Weights of a small transformer language model: 8 heads of 64 (2 for keys and values).
Each number is 128 + 24 x the weight over its row's rms, rounded and kept within 0 to 255. Layers, rows and columns count from 0. Numbers have three digits each. The size before them is the row's rms in percent of the matrix's.

# layer 4 MLP down (transposed), 2048x512, rms 0.0424, rows 1290-1426, columns 256-287
092:158099078105121126102117116128165158163132115108114130156134130126147132139128166169126109096144
099:109142157181105118095131134113115141124115094110125175131137143117126108111181155102074114102107
103:126113134076107147122136123114160104140164143056126150160155101111142134113121122116117123114112
096:153174099161110131097147142115143145135121127123140158069146129108130097144151094150169126100134
097:162111100121132105147118104149166124171151174121140146171141120147115128162109175206125142144140
098:086087140138135139130122130134146135134076122145154137129070195159129098144110103099143141136129
099:140137136135107118126163126127108090140076112142107140118117106091096103081101123104121145093165
106:109119160102133136137088112130113088135154105140082102144109158102062135162130136085126116140136
104:120124074094144156111204149151102149154159151161078119135116135104133127098129108133100173127153
102:135152141089156149114111128135187122084120164144144118141130179131132074103092118108126131107109
102:131091104113118157161116135123078111132107137136158134107118132074159113087091167124122119117114
106:121118130168132153109128176112119154121108155099134107113145148147125111085142094142131120088096
103:104109145095125095123101152144123167143165099147123077129150153133143111136157138130109103178134
099:125091130161126142139127161132108114147117098143113151094143163103121113134140153149145116139136
099:153075144137103124090120163146103103108095131094122135164142119102106122108122164126149151084108
099:123104100126128169130121108147103113134080139122105124137164090126093133163131089160107122068118
098:111113071164130115134126126151113133175141125172132143163143080128150106101118119115120153145097
099:133060110123150139140135140161121125152161127142103113105097098139144111087097150143099151128149
103:088137144115126153129166145146072162127150163113095128128165140124171161087115173121157128137133
104:101103112164156148108140166123137144183121163126135116131101133151128135126126102161135109083139
099:122182122099120152095159127098134096083148158072128125145112113112127177145129108099151125119118
099:150113081134127090103116164083153122139147129119130136138127128127151154118111151092110102130135
099:108110144125137129123116069147129103131136109108105102120150162122103092097124163138140134166176
102:087144117150084119141126128148118075133104115125151110130139106151104154181090118138122141147119
105:118139095151128117131112191137134132117148116140117103131088116114093118150149140147116150115105
100:102098124155105125130109124134130109147127106162081119105122148135113118141117088119094095131148
101:121118161116160108125142124099148072116124120136141106108114136111193100087159125146155129163132
097:114137106162108111084141148135135098079182133120142145138146168145138094157149146113130125092112
100:173086091143108124128119085122116128115136112120113123074112128111153157170156134120121134139148
100:126139121099142116093115099088119111103136113111152112088150146124154109184116152126136141102139
099:114138113132088099117129148098110139071128127158139147130125113128086135135124136153156104089116
099:200147119137138134118140113109136097146124144112123123142129135126089136159164144130122113144105
105:104076150127136154115150096083133125135108135139111139123109104129134125160121134110127114191120
102:098162131146128163126147139173133128102115105122092116099124145140146147136161114134111098124144
101:127116151092132097155146096123130109107128138148092157119105149158141128135137141125094086131165
102:125148119118116107152169148106109122099122094067144120125165085139119144122128122131116123129084
097:093153136155151134135109117160142143165109151163156157158059129144144111110134139123138136145117
102:128116067159123148169131114116160102094157096124150074135169126144134129126110110122156162085112
102:149117106092057116144125138125112117137140094112152154174162132124169130121145143090101149123135
099:143131128134098157126136164140151069156078118102163114092127125109172132175164163133148126126123
100:157152122105127133115150105113165122119140156082096119146152168138124121121125120126081116142163
099:159130128141102130115143164151143139109093117140103161136124132093149102134094135122134150106083
100:127132098129102159161129067137106145134137141139152155118135128112101169131162175172133139102132
101:089147125091148108138115103126106103148136083144096136135134123137117124156117098180122081091154
103:123126144114144097172096071137097139120179101082114141096107105159146127152122122133137132116115
097:167116097143112141098144131112160155118097141126147125130110120120119133108155109141134117111135
101:123042129134140168148175125136118135162137130112082089135137129133137167146107132110096135138067
097:132115115133130118129136160162123157158120102130100115134140159128133151172131163105092108161121
093:126090109177150153149162138112125147074112161175093111178159140109152165124133133107162111102118
101:155117130150107128137138143142135146107169140157175141150120133180159108149108120132081156146119
098:100153115117131156162142098155174127165136111104149142125139146105150104118138123106127122121095
108:128188117151114133080167140084158139077170105137165120088099121152131147090116143114133139116109
099:123086107145114130149135119144126073116104085103098117158131103122098121144131123126129110146137
104:135148170059112129136148120139146135073134097126160119150105148085118084067166128140107112085128
102:106138139150091106127115125120095142160094100130167136103119143110102140110134144132122107125115
101:113122142137079101093140102109137131120095125119125131135084131105116159141146142163121106128119
103:140080122162119110128159139151092129111082129137076140149131140143101136174160102124109116147085
100:124184159115140123107141133178087085164148116108074145136112116132154100086115152131144149142132
100:114128107161101121119178112119125080120147109181149121147138157100140113098127118118139110124127
102:139116147165108129183094146096104131125126130143089092157138121179098130161089137129145109128138
096:159078169145089141102120144157135118137123143143089143120115104142132164133121145108151152096076
101:099125177133120088089134176167163134118144079093136120157104142126081129124143110174146111120127
105:132062137174102098132156102133105128124123113161119135126130122110082116127156085133135106077145
098:120141137152151136179157112181102132083099140132158094161132131147106162139123118128122103147137
100:133175115187111111107137113113109131151124104127147118130146109199115104120107120127129165097106
099:154146159154093139111137141169127112149158119147123156120179113109143128090085119085148128157119
097:152182124140096142113096124142161147097130123122146174102144108074126102147115151109104134113117
098:118154125134174060143183094112128102132116124138126147119135122118171115111130124189097146136068
101:137143124091144155168185157098162107109167103080159129125117143118122154168092117109138104124109
097:127118100153147149117205155068149115145137149172151128150111116119141121107143145124133108133119
100:100102141172140119122143137106159129121107143119137124114114112138121120120155089164104126130124
095:099122144104132110102156134120133122145127124148148135110177138134148136124147091125135177128136
098:112126103137084145162124139123151141137121155114147149094117143158194140137131113159154112150110
102:156140154084111148153138160166107110143145119080096128136121137105142113141115098114102148118172
103:064159084111128140209148138131108160141093130153161139147141129120133151116122096092210072130131
093:107139142115139150104142101172132103127151093112102134083151130165163127147134135128117116148127
101:144155117109113112111074177124148171137100139085122122130118106108090149137099152130137136093138
099:126065120136139143116124113142114130114155129107130120120112141147162120147158120123172158112090
099:155113106143086129127140157119105121115125114138168151117112096087134107146121117094116138131126
098:106175154091085151109088155113166122175084180106113143090116120087146121088117111134118143148154
099:134157164134147103125108162103125110093131130128155157119136199095088163123108152108110130130152
100:139110101091127135157083094151141146097132088099175147117134132133167108131131114090133125154181
099:122057132085106140086120147121064144108154127125098120123171099132113155110115127149126091129175
098:116096081158108142072130152155134132133095113128149147046118121164102131135165144062146113148151
101:110144156110139118129126101085104123099170162156123160110099111103138137166138168123170105134104
104:151112161132166145166150125089133152137097123157112110135104109127099126132141196125123120118140
099:147115135115123131122124161133071116106109113160087130145118134117104143164154132124124108107127
101:088140174145140134117108124153135098124140095158127095159134102145117108164123112088131085128126
101:094162134164145123127118141136107102136105134142116108103158127162125128154148120116056148103133
094:137106126133152137127119164163164161086117155130136154182150101119154132088096166134135140126128
100:133066127106093152155144104109112153106119143110110131100127169129085123125110153127131096153152
092:157152130153118126066143142154149096127104151119179163125082116123115095119116110102126129115129
095:178052118134135118141118099086076109138089110120122098139137135118123109067119117142125118138125
094:127165146137162118121127122109078111125101129147120146104165154180134143145134153154136130163143
102:136123114157123122146096130121107115144118110081102157134077123150077117110103150144120126118129
100:150118153124141138182086107083154121132170119171144084101107097101125124127138143124113137113119
100:116140111120141110156084094091127140156126146187063156131101143111108105123156118103096143148132
101:101142136080118134165124162141114111073115149125098132139091134137097132096107132135163136100131
098:125106078151074129160129122121126149166151124154124118112118126108153125125135087129130105083123
097:149132163138115126083097093152057134163159090134159129146090074119105138109165151106148142136130
104:105121144117130137122111142116102142109127107112137094122124160135087113099128145109146138148116
104:112132135082089168146122101115137132169126135091128149065109110119147179128123162100115086111135
095:113139116118121117106109087099129110145101149153177115098094138131086143124130097157163105114126
105:168147110159151159087076178161119130108131152120098121155134146141126117071145125101120084120142
105:151130153099143138185144184148139140151165105134154130164115110153076111147150143106105121132111
101:135139138161097123148129147158151153115140148133116088096133094137144075122132134147142117113102
103:120138136134168143120091113150130152128135082175117151070146102178120103135170140144184121099135
100:127125136124108114154135133114128110118116134160140128130129139146132167143126114107146132103102
100:110116134135149163162106137151125145140164165116129101137078083122149141076098128132110138188110
104:160136116108140110135137152084132115101140131103122156092141099127109163137092161111085113133098
099:101093170136112136185118163130118152175135150112139142160148107163072149146149122132144101126155
097:134147145138155139166114115104106051138142096099122122138167097123123172135153124156152101148166
096:143153134151086126095101130079081104106099154105140119110101123127095139153146122164104156120123
105:144161124105106152127079120163103195078119087141178137123117164154124131134114111167116176095126
102:129147137123165081157146116125155129085141124140101117141117142163119080127154151153120141130098
098:101156137177163113182150110112158115131116122132130124131109174135093112100109117132176111118133
098:163114108114116150092090163151120150124128122115095137141110101092101121117105184141126147114102
103:130113108146098117110138147105119134109104120122147091163111098092118138123125101124150115132140
102:131169157128141166076161109160141129114132121151134138103161088130157173117142130109134125117137
100:132153105139141127148090098101085127153106129123142130150118134107084126125117158141130114137121
098:130155139162085157119123128117100104090123120120154160145142083138104146119120147136111139121150
106:088195120129109136130149092142100131163141108132152156110112092107138121166136168165111137122153
098:122131123102119147114114125128107137186162163128140147140165127117088128135132147090149130176103
105:116138154136127152099170116150120118150101150121109116110095108131131090136150125156112164114144
096:110124106117122143112109121112120135141136125174098131110145143108086109146119145116111095107083
098:181154107122126114168149148131111140121069133157124136090145116143116097120090096128087133127112
107:148074161154113134142091088076118151118151128145105128114147127152113164175118120145163078090111
096:120086133098136133111140137180138132099126114128101132071115115144139100111097156105131121117128
099:185125144111136116102134134128119122124112093106072157124142093136120173163137123130130144138162
096:124155122140165130160142108091132117145162141148095137132143147146104148109131146144139095137128
099:116115154122161131125179163123127100126107179145089157145088171112110148180158123147084111123076
108:098143152138141130140117119106092131091071149123093136149147131107139126122150114101125117137080
101:136143108080144145128083095108088021121151131112138127118096112093076132130116077164180161119123
103:106108076112131086129130114098128146102140134051113114160145095138112127152141125126138146165109
102:142088130106162111145126129136149111130101087094126141138086134143146171152089112157106134145200
105:090165156092140085072117090118139137135110137132107090140123109117138089113150136120139110173095
101:110115132149121132129113140123146139144185117122123102116133096126165116111107141140189126107136
# layer 4 MLP gate, 2048x512, rms 0.058, rows 1291-1427, columns 256-287
100:112148153176079147106185080099147126110156082107118121112122154124139132156129121161143128142120
101:125096145134130146076164126134112138108118113169125114130121191140147139165098137093157101138106
095:119109130108140158156114111131112098139102179087108163148108099123157156138146117099111138117122
100:157179142133136140137113151112134120089104160108152129160123097116142122103084141165121135111121
095:137141108173169108118152100131107133145170119153162095124138147110121105127116098140118112112113
102:136129164145126111120126142116121141116104130151147122084106148138097077178126141153094137179116
117:153146132103079123108087102132131147115074096155091129078100160068094125097120129115117123130131
105:111148157079137107141124150148115193108139164158097103086153102104148143109156177140136108158125
098:121141121132097098148090148118098165097095158094116120127134105101125154137114138164118142118067
101:175160128160117145112149159140147098126144124085141122135126175177142137136130163122145144110123
103:120138125144103133114128151095163179146120117135123147165154125129187086100151145144113129136155
100:149123150111127132106156106137108134088155145124111134115143156116158150174118140141166181131091
094:141147123154149114110125138122094134155126133108133145102121104136177140186133125124080092124122
098:148125173098162156123119130101154157121146128115111129139119133154160128153144088103122115149117
099:143138143137082148092090098121154181111117141159140122129157169123107139139143136127126128136139
102:145153121094118122116142107173114149150133140149107122142110158124148153137111140147145130090132
102:134170135138119155114147116097119106104107109109128160096117114116156091110126155108137139105091
102:146113127115144160119145147104133086137147168146105124122098123169070167097124150152078118114155
100:140120140118173130113114171100094145183141128168135144142159160143101131138146113116118090176137
106:176160117100115172138157115136134147079125124117164115106097156105147189115150135113140069121118
098:119115122151115146122111176150115083112154133107143125128118118145118090100149107130102105146130
103:114125136116156120102115141127127118108090132133121116116136169123147149119106159150120177112100
097:110137074126069076115094120143095139141112127133142093076126166112161145147077110098146134153107
102:110148138065096112126124124145109126118119160122147169132147153091150148152120083138144124169142
100:140137136182077099135091108178105153126156144152160138139127162101135125129128092108121133176118
098:168101154147109112109074106122121172183133130156103106099139126122127132137127140174124154144144
095:184135112101134160126116146114134165144089127118126095096101146139157104118117141168110123140103
097:120124113110123103145116120128169140100113136141121119096118110142161127155116142152091142105139
093:175127150149144102129145111176161124149136143125127162142121120138155148102156115124163107108116
097:131132131136130122118120129132126129114125134153151137080127101103165158118108065152146137147118
099:133147139112121133097144145144105161125121130120107133153098166144131161168156135069118080103192
106:166125073118123182108127120113163131096107131096109176119137110147148167128107131094154143123074
101:142115148066120101155114128108123106126124095081133146055157114137192098146101140163110175115143
103:159142132146111116140131130119140142136102153110117170089151134130124138122149140095153107150088
099:128180166109130149130169173129102137130141128108136093148113097129123156153117113131181088123092
098:119119176123135125081166091109118122130070138142116131147136094134123159102138065139166127091113
100:121129132127130150111139112121164133124145151138133115083131156153123161096133112136109121100099
098:132092145114117126071132146103087121146118156116150101144154146115130111127113136098149135152104
098:150119134097125123129131106061146142089126128127163112118114138149171115142143103133119131108103
099:149145143128144111135155162117131117130166155104099135089093134141097144133160135173113155136138
100:115083147126134119153072123119093132131138118128128150160113152106098125132154113151106151149147
105:141101051103140148165084118184165170118130191139139128077143120116154155117106137159137098133118
100:127092129120141116144108138136169123118145102149117146092098145126088156111127119099133141081126
101:079122148144124132149150160114160154145131118131108131136120105119093154127101082142131093177105
103:135103168120106156089116115130133151134140108160132134138153104140149109149150099100155136075127
099:101136157144138090144118152167133132119160131158134133110126132110169153129091108110183138172112
098:141092119124120099125072116175128185127112067148130139124101135155119161143142161113120151129138
098:109180142091103118155103112137131152172103168097119121146108115131155100127167110150120088114205
098:121140084140122115177127148126105108143161182165107101119090161095160100116144153112163163188103
098:161161161163097156175153111160149106123125165157128146105101101128127109127162112109136069136147
107:102152136125122165129106109086171103132180168119137114122075121138120117135189115146153136120173
102:149176096089137141114095086114155144152124174113098182122137170139159147156122106089133136098126
106:141109143135121134109134131161115080098138128131168148131082088160110089148096079093171149105138
099:140173115158087137098141149133155098146156116138135117154162107131124080121123114142114160145157
100:137148121089177061140113164174115089130132148086109127147112118090143142100103125148108150097135
103:166123109129132104194131140145127120094166121147097157102161131121120120111135131131190134124131
100:126117178117086066134115113163112125132149111142166101137106138122112124108138119171133160073146
093:158139159106148115120132147152133161117187135112122097141143117116142090128159142104116160115132
105:090141143162133078100126161151160091135104115122138171112129117150146126161145117149154099134125
097:129160127118063142133131093098134104092107080149113109110120139113156126099094114148147121151146
099:141105122107143106115133136154103119143131158115117127124119101120117152128097162119151172140145
108:168099113130134147126120116134136118118101080174124132137104125173142162104152133146125092155115
096:150128111105156125114130101118107104115130125139106116146097151127163141167099094103116106129099
102:117128151176128145105100140098163119125153115128160135094131126148110117070123105173130133123157
103:108135098144120139125132129102161098115134134091088122124124091168167134141140094143119119124140
097:087106166131145207141161123136132099096113142129111165121085137152112127109169117172105137142138
097:092103153098129141117088119135102143108123124107097130106122090132152098141151180159112143107156
099:122113087118112124135165105139146089126148115117162103093134117159110075179107104142146095147126
095:145172112111145153108108107107114105131122114118137121117146107119141127153113108161119078133106
101:129150110081139122171155138083130107109144126118180110135156120125144118142120144140116127135152
102:162135137131148129140141075138102129075118095141126116099143121103117116110169142153093116104122
099:122133163101127133103135151132138109119145096087176133148113142154143153115094135133146112095113
096:128167103119116091123135132112167150173150103139124171144163122091157148124130148103160099166094
096:155104119124092162154143172093149138122165138117095118127150152128115126150136138139115090113144
092:138130143126148146123121155131098124126122127172140093133152142134129106115118100130134084116115
097:151143137134098157132123141125105142138149165129148115099076129106087143124112138109174186136153
100:111138136099135150139128098104092124118111106098159143134093103122146109115152146131132114101126
095:116064121169144084124144103125155125151160105128118136081090152107124092105146165122153087113105
104:067132124121091120134128131111169142108123170072169136126149155157137148136138051092185140137105
099:121152123146112128117128167121130128136144105098131114125125149153156143137150128086035087140161
100:143103117137147096121135142166129082175126126100139157141166132097120146115121111129157142077137
102:120147114110121158102101158076117110102115135135147121116141137126130060092114140118117113142081
098:132096123137130116140113097157150123092151146126090132131119131136149118104107143126121139110085
101:172124117112139094164147148103164131132155106177124109127107106133121118128136128137139164149165
107:136142143133075118142120143140108151111119137110103115168122129158154150088111153137142158166128
097:146086110148134161141150156067119105116139106109112140102094143151101128158105137162108119167130
103:136154148158126131126163149156131095094130104121142116146095126157131125154095111163120130176148
095:125152136111118169100090119084119159127123134073167135098136124059153136115096099146115133148174
092:158083063081139109130108125181135107098148097109117120108150147131172168135129172106159128140116
101:130109149133141117103110109137185143185171139142105162127117079151149108121116131116122113096144
106:155097137154115090130110133104117103101142177135116143147123101120136159177140125165145143108126
098:130148114084141134116142092101093096140146147124108120161158115137182098141122125110168108123167
095:148150096125138128167137125085189153117146102119182127090153154174122132101092117117110086161137
103:139139096126138129107111123150131144126129131102156139107097151136125133155116091171110153108098
097:140135128111095107127094117118109123143135094132109143131084120148129190138162119127108150132138
097:121122080112109135143138089119152070114113129103142121084150165151091160133141129113100110085124
099:134124100124139176126115119152119117122179174159051175139099114168186123153079139114112130151138
100:126130127113087148112121179129171160128120114170119117129152107103128168149144125159110149148132
099:115120149130131122116088141130106146168097136144121165110130099103148106142116129137100101142140
099:154090121126109189119132115130166138134148121147119162100154156093150117165118121143111152121137
096:140132133132181121120109124097118127144120136101165129107139101155135138125139137137093103112096
099:169118117147118136143112131148109141123156172114132116089090137164108140150091135130129136083132
099:178118161085162117084125091152160172139097151104101121133094120150112128089172117088107133126102
099:150134147176118137090145149125135107072085135078113114082170096131107110121153110090143155098091
102:122143135134161102128129169140156129120131146130116157126091129101177124124120097105192098089136
104:151132106154173067116104101112116120129147095150135143150110148100121152132120135106101116146130
097:108168135146122159170129114144149143094117073095127153127157120118154109100125136112138164079099
097:152153147149123127107126127112094124134164117104094154124132193143154122130121094091129141126153
099:095101140122104137139096153129126104104146106140138144122096121119126074139109159159123113103080
102:099127117142126140144099141096086178103122088077144130122127117117127061089130130153127147131128
103:147138117115166132138120106103141106135138113114148165117123120099139102152136104118119142074151
096:101141114171106137139126166162138108101135148133178145132052150098107119138105156104153142164125
105:147109148102109147148151150146102108149128126118144149072149132106137128149137126128101104126118
099:128135131108168136121123166108149134137132182106171140126139119137106153117132170169110148126125
106:134118137184155137148137136095141118131090124082159141123140137103150131125148112119125139126163
096:166147095164149127056122150141140109107140150131152104118159136084113161151122141108164099122126
099:112132161109117137108156135121138082116129092150135096128133133131131139128114155122184148165115
103:117110116145143138108083132115137150121144134072156094111136174093137087132116082138142135128102
095:110139131134108118106166181135159154104101113119155110077131093145159134115115143163157150131143
094:087153112135131161111148128166125107127095111105124121134142120115104160162134140186128136111110
106:115153115138155117126130119191108167142116073091124167152139091156156100173082144142096125128123
095:149080151151118120114101128087100088139149161094100071108131159115135145141152083125076184128163
099:151115128140070114095128139150087112128125159156155148099083171148155165125139133107075100141162
094:126090144114186125140146127114163161109134089103132120073134149138160120111167147099153132083137
095:090141146112109148155108101148102161133098108123116164113111113141162142120114073157118132094131
107:119149111126150160138056107122141115118141144123108137137124136158093120156115119098125152118172
098:104107107159089144162165164128124122124136117098125159086135094137140116121140155133144102094144
097:168134105107147151145123142119139124107171102159096133114145119140137141129101123043123110156120
094:166133079124109125138109158126133100120162144099133155121135132129117112131162148181144138152112
101:125114121101134140133148093112123077085118091118153148143115168147125117054135101163124142107099
104:142087117122115106123141116144082144106118107105142158108141127124107157125090102103141137133107
100:063138147094121154112135148116143087121138124135120138121164142133113129157077128143146070112147
096:166137132107142163112102054118148094117111149067123162114142097134064177098117122100122129118091
106:125116119135116116097090113139128174116141133184097154127139107096126144136172106124105157122168
101:157124134110132090126133117158087164147104107127104129158087119126123125138136110169118170151139
097:128149072124138081109150124091106087111115107094126141103174098106103112137116120136133146126108
093:128137166144131114133082118107147198103139149147116173123102075123109155138133128115150124110133
# layer 4 MLP up, 2048x512, rms 0.0592, rows 1291-1427, columns 256-287
096:126140166107140134112176154130095116146139088130122123106119124106149065135090122155140107109143
103:151134173134163149144094125107106139172130133140128139098120138107169129125173135097113154124134
093:113122142130130135169136104112103089146135187127053113148118119123129074162130090113117139108161
098:102140160114100153129186184132134164083166128120168117153096117136135144134137118155098151143143
094:086113108124120109146143128117117117123107093146156145135183141131122125164130158135131090121097
101:094090129112078146160150098168141152113164117127148123132094145062132141102155134125142110175131
109:129126107115127138089117115115096146121107135118121135120118127099155103131119142100164176099120
101:124179139119119091128086135146119180164137156149120125130191135103169154122123139130138081178120
098:121118105106170101131102145148121149129152111139120063110137133129148108136145078140098133116105
101:116135131162143113123130185140141140117132130120135139145131128157105164144141132163101118137089
105:142135119136097138099126157147111101135135115110119167114141121090126151160115123141100138125130
098:111111104139159157124098096182134091135113084110127134103125113099137134096111121136116094082160
097:100093154134168138095128138122152112180109066091167142105129136123149118141117076169101115107174
093:129133120067138120118078143125099141114107109114143119158135121141144134133119050120159110130131
099:099109120136125066095146142095135107114164138090148142133114083126159163102053108102148127127081
102:099139110105138144126156104154098155106113125176126149152114101166149113153089123130146150079140
102:111148155130130104119113140139133074108116155134118106145149133160131162131171100137106092146139
103:137145181181140132114175108129191137151150123176137156118106128125109113165146104126133106137163
098:114157134129112089145154113141109070120123150110102117109108132136130132120142118109136156109151
104:118137131054091141149116124151134169152141109146109091126177112138143155147143153081142149129103
102:127124100156142128142151146107152160134147128100143145151147120123126111153157154137105137092149
107:117140100170143105116115138138124125150108095118141133128160146035104108116137083147139156154145
097:144119134131135130126139126129126121119125103156132131127163136123152155196182130130099151101147
103:118154122087098160088146100170175143119129189118138116108109119155106111143098127136086100159135
097:143144141069168149127168168092111127132132106137122137132125113132142091150069154146134099093116
102:129136113147103159118138110122174142131133138087140151127108135106121152138148118125135144108156
093:105138147160160138135091130118119125127118162122082151161115106122106168105114123099110104123124
099:108119147149127135138115155157126116108126161159100157168150166095103125124146112099165108140110
097:112136078136078150107102146148111112094140139125148097134150158140126115081094133127134094157080
101:119096118123146096075101098096137130131133154146097137133113075126126151117145077122078148151143
099:115155121177155133150094127158124103145150106131120118101157140141115138087108116116173138096139
106:117135116121100151111111144127110167153116126116159125123101149110134090118142133095143111156126
104:116150080126115141134062140161142151172142125099137139103113103150115122101153142116160136095135
100:124160141143097161142132077120118170116126124166114133145116132144110126112118125140116130141129
101:123153124128128164085088133154145161109112137174191184133117166189108116086133114131118115124164
099:183087090151153157176122161174139158145129121133138129132125154185148135188142112153136127106123
099:111175101172163159129099103125098122157159104118132117135146113131113137111127137115084096133101
099:094140139146095131154129140132133145137152104127116162140107171152144134114159118124092073132117
098:138090157174112123133161130160124126163152144138120107126123148105163096132137135049087134159104
095:145134084055104103138161105138099110162115080123160116136143116108136107120115097106138174117163
102:120101124142158153159152097112142079152176138141143127172108121109111131084151138148107117165121
106:135133160167152136083193149148122116139173093106134052111140136121110133105104143146107116108127
098:159133125108107138140119105121115135185139129108158092140110113130129112128114099190135131149130
102:097149119095128140156209128123141134158122156134113144134143105116102104108121098144087092121121
107:151127110138168127111128089138109150151124121141148160145105122144131105106137140141115120120127
103:129134123132102122153114123123165093114147116115116173134142147153133140133127136147158175146153
098:178140126116146148096140113146150140092133110112109156126126115127128112134099123102109169080158
096:141108153105156133103123098098088139139126141119114131124093129130118140131134151148132130131163
096:161139133123121124133107144112114137133159159119122142112106140119135178068154151125146117115148
098:155105156154131094127092152177131101142123167154169099115109091121133146146170154161129108119120
110:093177145146166125110146093135115088127155115136122094133073113159129141106122125115110106076169
103:132142145118127187078134160161132145126152162127184068184122136145144128093132130121168125114149
106:145145135116124127106078157099090198142104149108118143128156115110143122133115119173087130127168
100:169108148117099133156127144124154135098141115134134108126129168103123113160150147137144170109174
098:118140124121081078147096096102119119116143119110167107143141115119155113101082115106116105106106
102:149120117100098175079077160157137115096148139149120098149118128128140123110152160163070147146147
100:123128133085133117141134115104122162180128129086116128103109112101091143111064121135131123134150
093:135149119083119100137099126141118111075109148092139113119118099115139103166109148117122154164104
102:107135133139148120132133133162099103135124143121101109123083122107136115142086144152133116173123
101:102132138158115136163129155139142112131132139096179096099096136161111167130127112158125105121097
099:159090087145134108155129138124114116125139131096125174146108130150082158133121143154107140093113
099:145105137142126135152112089131112132115160131153111117149158131188126113116113141151095098109142
099:138080119131119151104172116102113203175125116113119112173171124122136143100133093098183140104121
094:125070148160120107094124139134130128145075132135147115123109134128121163120160165144114133151102
102:130113110155130122132084123064137085122130164124132153128119123120083106132135150090134117102127
099:104068130124110141118182093144106100143110118068142110123111125113130168104136138107153143142144
096:133087128124136126159151148120138111112119144150133103113189138065088140127127089141135147136132
099:091120154096131091096120159130126131127095116181135120142143150119168123154128092105121070121094
099:155152138120129110132128108106121086114090160125154135133125080106129140142098113097113098135097
102:148124119121160089121152157133134145119131132138113128135121140177152142137136177184125147134137
096:175110139110147140127157128134153127173164108098077157109119117146125132122090103152088123141116
095:153147115147144108126138100129124130114117159114125101111134127172134045130106109143142120147091
101:103115150151112107096150110161104087115125139106122138089122174167158115110169138180090156096158
103:101125145139106113096142147137164143097164128088102083098094101169129091128105144127119148138132
092:146120120097143098107165144104153166148103136076134111111121142092160139102090125131112115145151
102:111114145117176086153114177117141113124121178135091114139157136078130130114120144105126102109148
102:142169183138098136098159124135120155079110120134122126123156139140127084125136151089104137132136
091:164122172141149081113164106124143129103089080089142134124136183152160099114093124123101121133102
100:166151170142200094144114153130113131137144111105108152124135114093158127116121190166080175125155
096:113149121081141095134110129169101143137112152158138107128113142146130104141094087136170111120115
103:129142131096123124139136165132117069122168134132091130134141119104171140115088116128138135121115
102:159128097152150129131083155113112118141136146130153141120126132117111111096123143111132140120156
100:131133126098114119133125091113158179114148143132107134157151149112130082105142133151145130096087
103:157135132182107135169119124129118121146060099090135111139158088138122147121127129129133090149122
098:108142111072113134115138103141120118126148128081102114094092106093159118122141110098133125125086
094:111111134135129097132123123135144159111122101143137118156138166148129124116123118109186158130130
097:148144104122156121117158137127097116147145138123143117122133118143123124096135130152096141138115
098:131128144090104128098125130155133123114089158102073117141087120121100136127124143112157085118101
091:069107139160137113067100119117118110156135160103119139111149076154090112108126166103115091121156
105:118118143137118135128127130154172143170154098153138136106105086111137120115137113114137123116179
099:158159123183122162117104167119140126097117146150132134128160110150150107120118158126167139146158
100:095129081185146141159179094132129138141131124118104144165166122158155124132109144132139186112122
091:126151184116117112129128079115118112092123127095099120175086134145109155119154123137129150105136
100:131134075150150125114126105119089116110099154088125135162129133179110094154129114124148113093112
098:098122105077089128141140097150117183106162122123133116094098114069140141164135096087095067122114
099:173129134129161084118070085146132125162154174115146115138096133124101157129125118125088143122136
098:148122128176154111101142124131131110124173076129179135130142102120143138164142101152168101150094
098:063098122171146126105136133130145140150101137088103115154112084099106097108100163127100129119114
100:140121159108132124095137182140125131084119134124139129106120129109131082151110160158143152138134
105:091089136112102143145142099137139126196141109116129171111093150110146114081116127132092138125153
101:119141114097093128101132165149183110106163102148149129131122117114148144117101146149071133105131
100:127148106090102148160143152126137105123102072138118148136153114103132127095120136126109105140126
103:140114113148132097086122157137159088163097167106160120093116106114159118168173105109108132077104
099:133142142136126121115146133081109149140109132151129165148163106118115135144127113119125115108137
101:144126136114109122147081121127104136135124182095106114132126119144109137174121111136111097065130
102:170164119094123132130127165196123118123132146156119112123111144137132125102104109152120101126133
098:131106146133135140100110120152158143112123125130149114132143109137154119131150155143101123142098
101:122141139116116124108146114124120151115102099128123160098133130146092090102137114113112149112146
104:109116105152137134094146097102137119145127117106122159109121150091128097107153132125169086121111
101:153118105152156136071085132110107103119097066104118108149134116128136117084131140128125117116135
104:136113148112136105098108100141118108116126138155144145138121119125106124151093083150105135127123
096:112130154111152095128169160140110118105089086144108157109171107109151111154120160108104125117090
102:117135182129128173143142102111129114141101120143095141093120147125137124174144151125087095097103
102:166108172092117116091107163102144134077123120106158167140164120119136150132148104142143147161099
102:093142093127123133119127116111148129151118162032132059159108134110128156078156137116176127110134
101:108124132159112109117147105152134144128113115112122156129114130085146105107117140161119159133158
104:144155147139124161148112128162161107135113126149120125087121150162129176114144117143122125139132
102:119135100132153075139121134142110150094165155134112098150146110128104144121086139134082151086095
093:152141108126086147157167134112138138145104134121087116140141131149135092164157107139142143151169
098:066133165139148168096120084169087126096116118164119155096142130097125152125123138151131157127157
107:091123179144117144122138105122101090156080076110185115144160101139139137123109137099088139141183
099:091095134111149143153147165148123119105120137117126081115101180111118127106151097137114143143141
106:121137148139146115121129117133158126132131100145140119131170113136133124171138094118113145116100
094:121133113115169137122124123143141105161129110100147126130108166131123128145108131125136098113121
094:138127107150157148117136145147099147096121126129155094152124100117129150126175158125150135116120
103:121089101129119115138150133158099161125148135150106076121128166133119158118082127143142112139184
097:118154111134132126150150134109148117127141122124153143168153068123122105112142110170100146170144
099:162119099163101209141133165106144139093140136145150118115111125126159154109128103099061121148112
095:150106142104137140156138102132112109123100142154162129111156118102167078120111122132140138148096
100:155130109111112133092114138130115116120117106172140128134152152102144135137108142124108115111107
106:164128148107102145117125123109090085134122123136131131139138099142160126134107129155128126126126
102:145150151120094113086112123125073135114144118133103143099139122132145107129127114104149102163133
098:132131110154173106126122153149144098128153123101099129114108133123130108100153125116107139121148
105:133164151139111142099142138154139176117094122152170092120104141167135134121147129152152067105170
104:112157109146100106186128127115132095120140127160137136140166160166118099127091134114124152162149
101:070163129154115105104146099115135184136096108102163170142166104152101152144119083143095144131152
093:087120153171139084135139174120134102123123154174117158122116141090104107168150145108128123126149